Each number is 500 + 40 x the weight over its row's rms, rounded and kept within 0 to 999. Layers, rows and columns count from 0. Numbers have three digits each. The size before them is the row's rms in percent of the matrix's.

# layer 3 MLP down (transposed), 3200x640, rms 0.0218, rows 1490-1515, columns 0-127
099:535522444513465451591526488561459515503487436520475491528508512479524538492586555514534544470489513530483531459520478485449479447519545433477432493584534612528461491452477459565445459506494512404427469535561498496566487462458533479502490516513484555498495511487466505465542403552521436513535467500509504494540542536573616552475538440500528548546489535460589546493510533512435511441492
096:517510480429522509607497547439532479451511475499516421498540496534537518559532527461492477505526561367532430411497447543448536550527539558440481519526500444486517569438449524499493473451381551541530491502532513494563473503505472570502549462486479458490468526451543527498529551539555483539474494523516548516475550548573509473515494479597497561464511416567458509504556525529459435511542
096:503511501534532495548503582503517479477487516534585555534587480505485538497544476521487499381540491502481521501513451474457532462542471560546486489479516494513572462471451459570478496546568451505530487526497466465532502478464468555467509449440531494562429517477501507536515518431510489478479460535482443551471498433516454519499482462473532511624485541503511494530513545494513456540509
095:466577475498480535464418505571521494589531567528475414589539485521478515512463446471554500509429476491549444484448519501462573456500503516529420472498487495477502475520459533483485440485487520421483503531486546471562505428435468452521520539494504511447562472648442547477489452393515458575522519507480503542468509430413518522554472455499530579508526533501430521470451539433551569477632
094:496561517567545497560471569489548473520436549476455481531513477473465528422445526533440495523463482469464478447474501455517480524498476480544441563513444525487610541442450465525507561474449428507503507495495569521505503516467511518419510557468447517479509521502538477464526431437500519529500507553496415509461446525481488539482497515454456505491462498533463488565522580592488575498535
113:472594457525485474458551501492446522531412544506517517457603551436478485509533501440548510488530540494431525429504543524502511530458498529457632555521421552479479498461483514510537537505454509493536539509517514420484486424500495428528489492457448398542525490496399480541476485553472454573493564489465539458531605495498487507601482474466522530542522478438532515502532453482528493483471
102:503515518513518494540524452472477598448482510431503459479439498555556506512568504583434539509537479487499557547515453499509445523516431520477457527494525490540550474511487490534482519469555407498489548479520530429505549478547535560461545523488578519561470517542493534496466519470487453494550473475542525441584420430534469525491596460489496465534541512503464504445551502514527535454473
099:565477418508475588491432496549483447539516455519440498514520507502486502526478594535490530536527506508497486541490511534416499519479481474543465522517521518522511429439476548436474483501548494519517509583581494504560538517466515495430538522449471410467493495445421542571425525536534524525542499539447493563480543527518559528525501512509487509466574504447512532440460491508546403423497
108:514563491464589521525410515537515475527492463452528506578522592497437487526480485474505495575493495512493465502511438475431522506514479516393515459569435523439556501551476460443503515448471515445472528462445510410470492496508498497470425486462517514552539499466489527476536501509522530477480485461423465474533515481484490549410490510456552506420536493508460556496460548493505491546490
096:492434568425541498524515575503478519463510535499495531463486511436555516532505467474449449397463473476492538477490474481534572445520488524480460524471476458488534371518534579571455434518501519461401459558435521465543522516481458500527487591499560464515499426473444482514452517464543468563541509551489509519515499483475498496451488421509517454489489536519526496488506488547515481480559
099:560484436504467500477540451468573497428426532501496431480479520495584505468527467520490579492477515496491485549436494551419497516483572560520513433547469521494546464473543501511492476517524570446455532524557501538494523456478526562477473582562525517455521443452482505488551442483545485438557511508563565508430569498458444474503471447490501572448525544406520503480525569483430507500576
096:452524498510540442495526507561469469507494496456506522491509524504494546535496492503520464587440536481483495546490517510548522496493506451478481478509458593513503456481469522462493575461457476519530459528508449441501501542467520487442498438500511507474525490461520509413482505474483482572469508512420544532468473508420457545478452499485536454531508517534559517532528530530497523503520
100:503491530415506463484499446545461565510454533477560444538476450567473544496444503494573443560529497489481496598550483526592487515491538583452442529505523478485496492486517472496531483599575475523488474515518503516419486486518509535465487523492465503515520509498449443432502466504499486495411522480580445459474492507434428523380440535541545598551460533444459508430495464471537570433484
103:452448489509470501493472468498509568449474476490537493526460456510492489426570475527539537517468516482446472481515532510436553541446466489518443522490543541498506497530449542512522502517454457497509464553481460525461489494466487561479485493474440575535477531465437521532527532522504491491436533553524529498528499392511483460548553482516537492459487507463499553482491498466547525456419
105:476502481479541543486569515513488507469495495492469458421433526470536472507507447510456476504451500564518490445501556502434542432503454472510397451506483520473535533463525486432469412478434460481445578437500512536521459498492577523496562563498519520474503492520447475485423512535489466450556562556556534530493481502515576551527552431539505527510512483470571504487497543476503548549495
104:501495575474523554483479449484581496505526527539447475577508494469470529498480513539535471525528428484479477519485514407473497531510487493477538529529487489470471486515503460458480512467550522468531534481439477490485467573562423453555496476514499509466570499551522501588489462548475503520445529468524520518546552495498514476433514485580501519540497517492509502466460549472459512478531
102:531469464429543459494449565459502536438490478494520505579523543569530505494538502469542569519531511488495585500509458478508471555537528533546433489523518486555515551548501534509562506507535536518553477472480532554531529473525491480537553478476498516529528485487475480513498477523527499479444483515471545528492537478458426466461431453495559512477421506513447548516415490508544495515541
101:507471511527552505504445530540482479467445520556446481520469574501459518427503467468493478494540473519553534467538487514575500497483496490547508565514490477553429483492482447453542465487605533467460391448461525468484521541498503514488515550466515576369538498491506475416561500537496421480467533518515521499573462497523493551432526544476469474465498509460506486523469552555492568540471
102:470488502521558472504546474507464516500470421531454488528497533453423434516474502461449546523485492483486509501554470500463554550551490577538528505557481541478503506490526544485495481458446547530446537560504491533467523468495466504478491475452571508471532567486489506431462525456548535469417513450526495415505468523540464473571583526456489441451485541517491509457572490459468464481502
100:518521520479486483501517468477520485441448476468532496520452499521428503465463544487491434616462508502522460477544472499445490469535452509513453502498486462494429520461499542476512502426556450457420483521528570510474537521474511499526433546489572498518516522466459459522496515457537481400546521498517448503587501508527421584472503511502564474526481440495491449491432525567511445392462
097:512438510515490591506478498513508518528551506425482492473525526550539443502504523453449561514507469432535520393513461397439507513564538518512480492558494522432521536510502575514452493444475540474538471477585500561506509441500502495449524474559493475502482521439460482532467452521552505474543563561494456506549508504501540517561498505470522524496513435513528487470488552530513430556530
101:494520564467512489519491493489516500464520529519488501528475507495549478475541518452474425521483520446453557499480501477459521487481520479572502566575486506509463483475532534514446461530415508500441530577488507506487488598463444572456468484495540576533479588523472563471554511524486488470539469422458534450484470552512452511469485445486506467486473563518471559558470522485569556497561
103:538499512521426430656484417483487536483428465483541441489518546482534565472496480519475486478464493545447490473446506422483457500523505484514503509506559354502483474537493594533502451485584496508540520569518491494436512452463454518459440445546489505503489528534507459443482469501504488504465564469508528501442479555551528555446504551504504551533544548515526496585532500452541485461523
103:477430521500495486520640518454492523534523535530538503479586508541535516484507483442459539460544528553513462542523516411557474508500464459461496492464477480544520468489572469530504488425482503467527515477437582461505473550429483502505528483491478527522585502515476535489542477489509492515520559534565500486512510481527493458472517530485473445489485485502491492476514499492549501506519
099:476491449533494506515576512528522529522494492489511542490388477458485485533539430518522453533469436570460469457546496477486545516528453520519480472503437506481475623417485456512480491535509505546527515538521546486458546486450507490518522494524493507494530525481427506516483419566494506532404541525531511511586493450531498548515521530487474470486539514513493479529553479559482505528474
102:505555522473513538442524495556466463484504544517524500518490523470467542508467530468492453529445452472455500414539433533502483484510500393486587572520537425476526468543537560457569467509559479486499460502514441501504584522572436464539526591500477483530367501562392544465494492519532517544501518537488476504518473486556455557506440431500496565484500471454462446480525538433492521500465
# layer 3 MLP up, 3200x640, rms 0.116, rows 1491-1515, columns 0-127
102:517518510521498484412462487482501520459533516485542472521552508519508530537491586476476515520497528501465485487520594446569502493533483490483491558505473498489436477474544474506546478496506494530542432470605511412487492520464449555496480549511561488426517498506537542461525548567477495495547435514460503454455533462474544498515550528573535543498453529490574516525510557495565463455544
095:474482520511530501509553486492458528456491554516440505542429529551503568480477574572478522569488487474489564555519515446485470501504466435547540521550534462488516497544468521471499471491515568512520494433494439484485505544540490449524535479522410478523523565487537525450558507482444553510486574443584526539463499524519499529468459437507447524539532457504518565539463525516453467560486
099:591499454471470514428472571527451415531522487468499551472492558460493447584526522413470494539468460488531495457511440516512533513540531582558512590391597458533460475547471527468483519520469506460496560480573494523558466543466533534460470518404539494472480435453512515503610507491519443510520441501506497528548477546601518548481507522503490489529482550533475558537576456483452425497533
089:442469508514490494520510484511540514507391572510479553577512448512511470511520482481584532445442527469456628500599468453478441434491478496490442544478479506473494489473449525489572459513520505476468508511435485484436459508546538498514508596510555470468501557543470520462490448449479521494522496476516474447492486495508471527530445387558469525438551568496582536487543446520541535499540
115:445554523554593536499536537468429514501450534493449548572480494500507482465531601470437484485557502546524513438480506510423488470508445503476511503479489468470478562498494526484535487449505525464534532475570562444439511565559506492508491516440514561470538550508446472498487495508455469501544468505550517488514531576583508485454460544481517449508514463447546476485556452527506430474527
106:454450540493485465434520520465515454427507489555563499542513474512521445504538390491554550411489433493512515524506529466537480568514493485477458535488551482543465475488497464426494486522487541502520534480532502523532549561460584471610413484495556515531461463487485448517491547497527455520451435538535450554477497491540474504453525566540447528482554493500490516490486463475470470456520
103:539386482505563533481464509536500448542498514566471450446537445565501506529532500575591449556403543514522445525484497526475549539443547602616489498598548444499462534487495551456496478514385533559499530587550551473545514463480513462422506440455595547535504501537535557490535491565549523542528400556506491529532475544499569496448510493447479467544461520492512493464442517550539518534527
112:542506471519492450452448493536495511574530487487567438493482491510424570564518458566533511490542510474467487475450511473503535535523493444545440471474503452432504456530505522582534431472438494472464488541484517485520413445484506488521556532559460480456466504508517528485512519553498485536455415460405479547446532527443461453510494552554460483507495491546545507473500469463461469503517
098:464553471469472475493459512561502559498506430463523497440477558489550505438548548515470548520483469509451503493477471473436539524502486503522549489415388471456508504517464529587474529445474516482537531514517460454479444495472487520474543535549535444531497536495517437496468499495512425536513436431470422483506534454472509552511497502526504466518589572554559460490508511524466532518471
099:544465499522491497528521554508549480497515561453529412515434462411507575459469489591484480588475482577527549612544527561511465537486479472488476471513509564501477497438568477541509525576499574561490511507523511521445463554447470481490515493465460515470537527482537511473559443483554399508450523453519433549515489501514507436518500476512552563484468512490546467550450480500518481541518
093:501417437488515496478498517553488445542543478502505457506522508503536588477431513532524488621451538549497468488473481543583541488516449489471519509541451518469555498540498458510505501459506549445493470412468479532546510459481546410528458484504544468489461567510538474467540487496536420512486539468457508491527437528469456472560528343454460507493604544438460526486487545429489483485510
108:453497515486498516497431503520481485505439423463444453466453429527513531440497493521552397534549518497512519552513496547587486506431516464471509512517482561480478429491519539522510568552521454461459472499574503510451505467514472416537512493408432400521507505480530520465567573494490576515620472475525452519509545516498467547478493488469537586437523458451574502438525457499533436536438
106:495546464521470502471511474505413476427550569512503549530475459503459469547486492444471587444522510514401477434503461544496526563542483533502488497418473552501492525514554512424532489495522529492502451521544514477469450493496491569467514463471486499508464544479541484501457467492441504500468448423489466529496521416577504434512523505456431532501449530547479579519436429478555516531456
095:538466466549498537414461481418505452482527501513504522479501517579477508550433567493525516473470519476512489452534480480530542512397557469453505472520431464492512458555556515554520566506507523416502529518539526469494471518491513529392473433501504505505447518521513430494498547449570495490524501597512494422557555496473500560442431513477526430539495485503455415476474538455436456493477
104:433478431511488465544551442543509497542508452487490439528478472481510554499435472553464440536548522477546593508406529509491439413454496488530572519484533575495440517562541546552452460551452518500497471537429566500521411558527504545590468546452525454458499428448496548450464451503504583564585510490479514533522574442534476492619406509500472571559493468559524495503462449471481470503448
099:513485509493508449473481538455480512456593481508418488484506490477470478486471545501477507465578475512484439486517484527463475446529534445368494586475494504504442498525458526437487510522499505491471517413517508472552534452558509449576512505490488441493437562539531500456459518527514497451483500518462613485510541436481444490485425523543463559576547496545467523507472466508531448448491
097:495496520503516534536547451507487478494453553508427514557464506482546493433534472567404503516518453550492484506422483557451557442470493542546465535439468443520483521464502463505476483555460509531432515469500515502511475551540414495487474568478387503497477467498494492496457535498461502526515458488513502451506443521507461439443546467572472572476495543541517514469502495545455505485424
097:474554463527460515603484508530507575586511501483545489479492531511524477520480553496452507555542480500470530531595476537511445500495507503511493482506481522500529464527550558541478459512493528530550514467555450536549504560499502516555468503516500572481453439457503508469518497572481505492560462485469522494473551520518539474479521418506494585486511470508421518519487517415502531450523
097:520518521518555515413460464452503512479514502451560499509547519482489529503472504497458534508518456505540535509540442409461451491517385509473495474489490502449467485599496490505466556444486568451518478517545580489497443529438534447484524540511520473496452493486485417436477509517512468465584500400511459481478448453562460538521513439537470468475442583508499492484491521489510486604540
101:469530538490504381483554414533534476452482456527454479565484590472562442496467413436558458509496513477489503610512546483510484509468542487539522474460556522532482537527554494476531478467514413505449518505559546480541606448605425458529544486453518514434418540554526510543478495473494533527517509510538512532587483522510485542545500521454547489524508433490477478455522560512550494498458
099:414503534435471506480511581509484458485514485486468493419512471504475547538519499406578510511555470509540495493465497430491464556499437495485513507543453537558548551507488525557482521469507557511534504479592471481479494510514525508509475531499510445522514541458568484499473489490487514486517521492512407481493509438567485531455436469494548541455515465491494512503498515433546508517512
099:541530564524514530488512449437481498566448557502522511476559486504481519507507474493478416452565534526476452479511478491553590473516520564516468435495541482481559543494487470483439472484520541582472493556506510579557446536486490449488459414457479486487532435479456544489466510481525512507487477483435515506528477449504467556520462464508520496615548528439425500492491543482544468460533
104:459509501513471476517469477485439485438497458537554480451514503496514546498570514478500487471554530504502510543490510491505534525494510464490479456540518459503509548514448454493529518419601561498477505424475491482480488483597566490547496522464509522511438529540413555537539487475459512531582525495448535572482496527498515576507473487515444473490451482486537480510461491538564564488466
104:451510491437515583534478490533515537480588410499516497493506502493553477461425471509468594547489463504515589520555502497488541547600417485456524453547421569448599541465520480494524539513567529556523471488552612533498551535523564498466514527465502499445446547558500507525491441474392481479488492514518470477515485497472543508527514530491544536515442459497490478472545550547441497504542
103:411450512500530551541514540549563560584590562455487497404463548591485527548485552495513444532502525554488520479490391492568519499476521498481506532527521492480571480490526522481502504509507466516486482424513396504488536494504450464544551487500458511475468477430497484450532508433509506492469512544478529495563568572508472383494523483480513539495515530503477484465416547479387501533533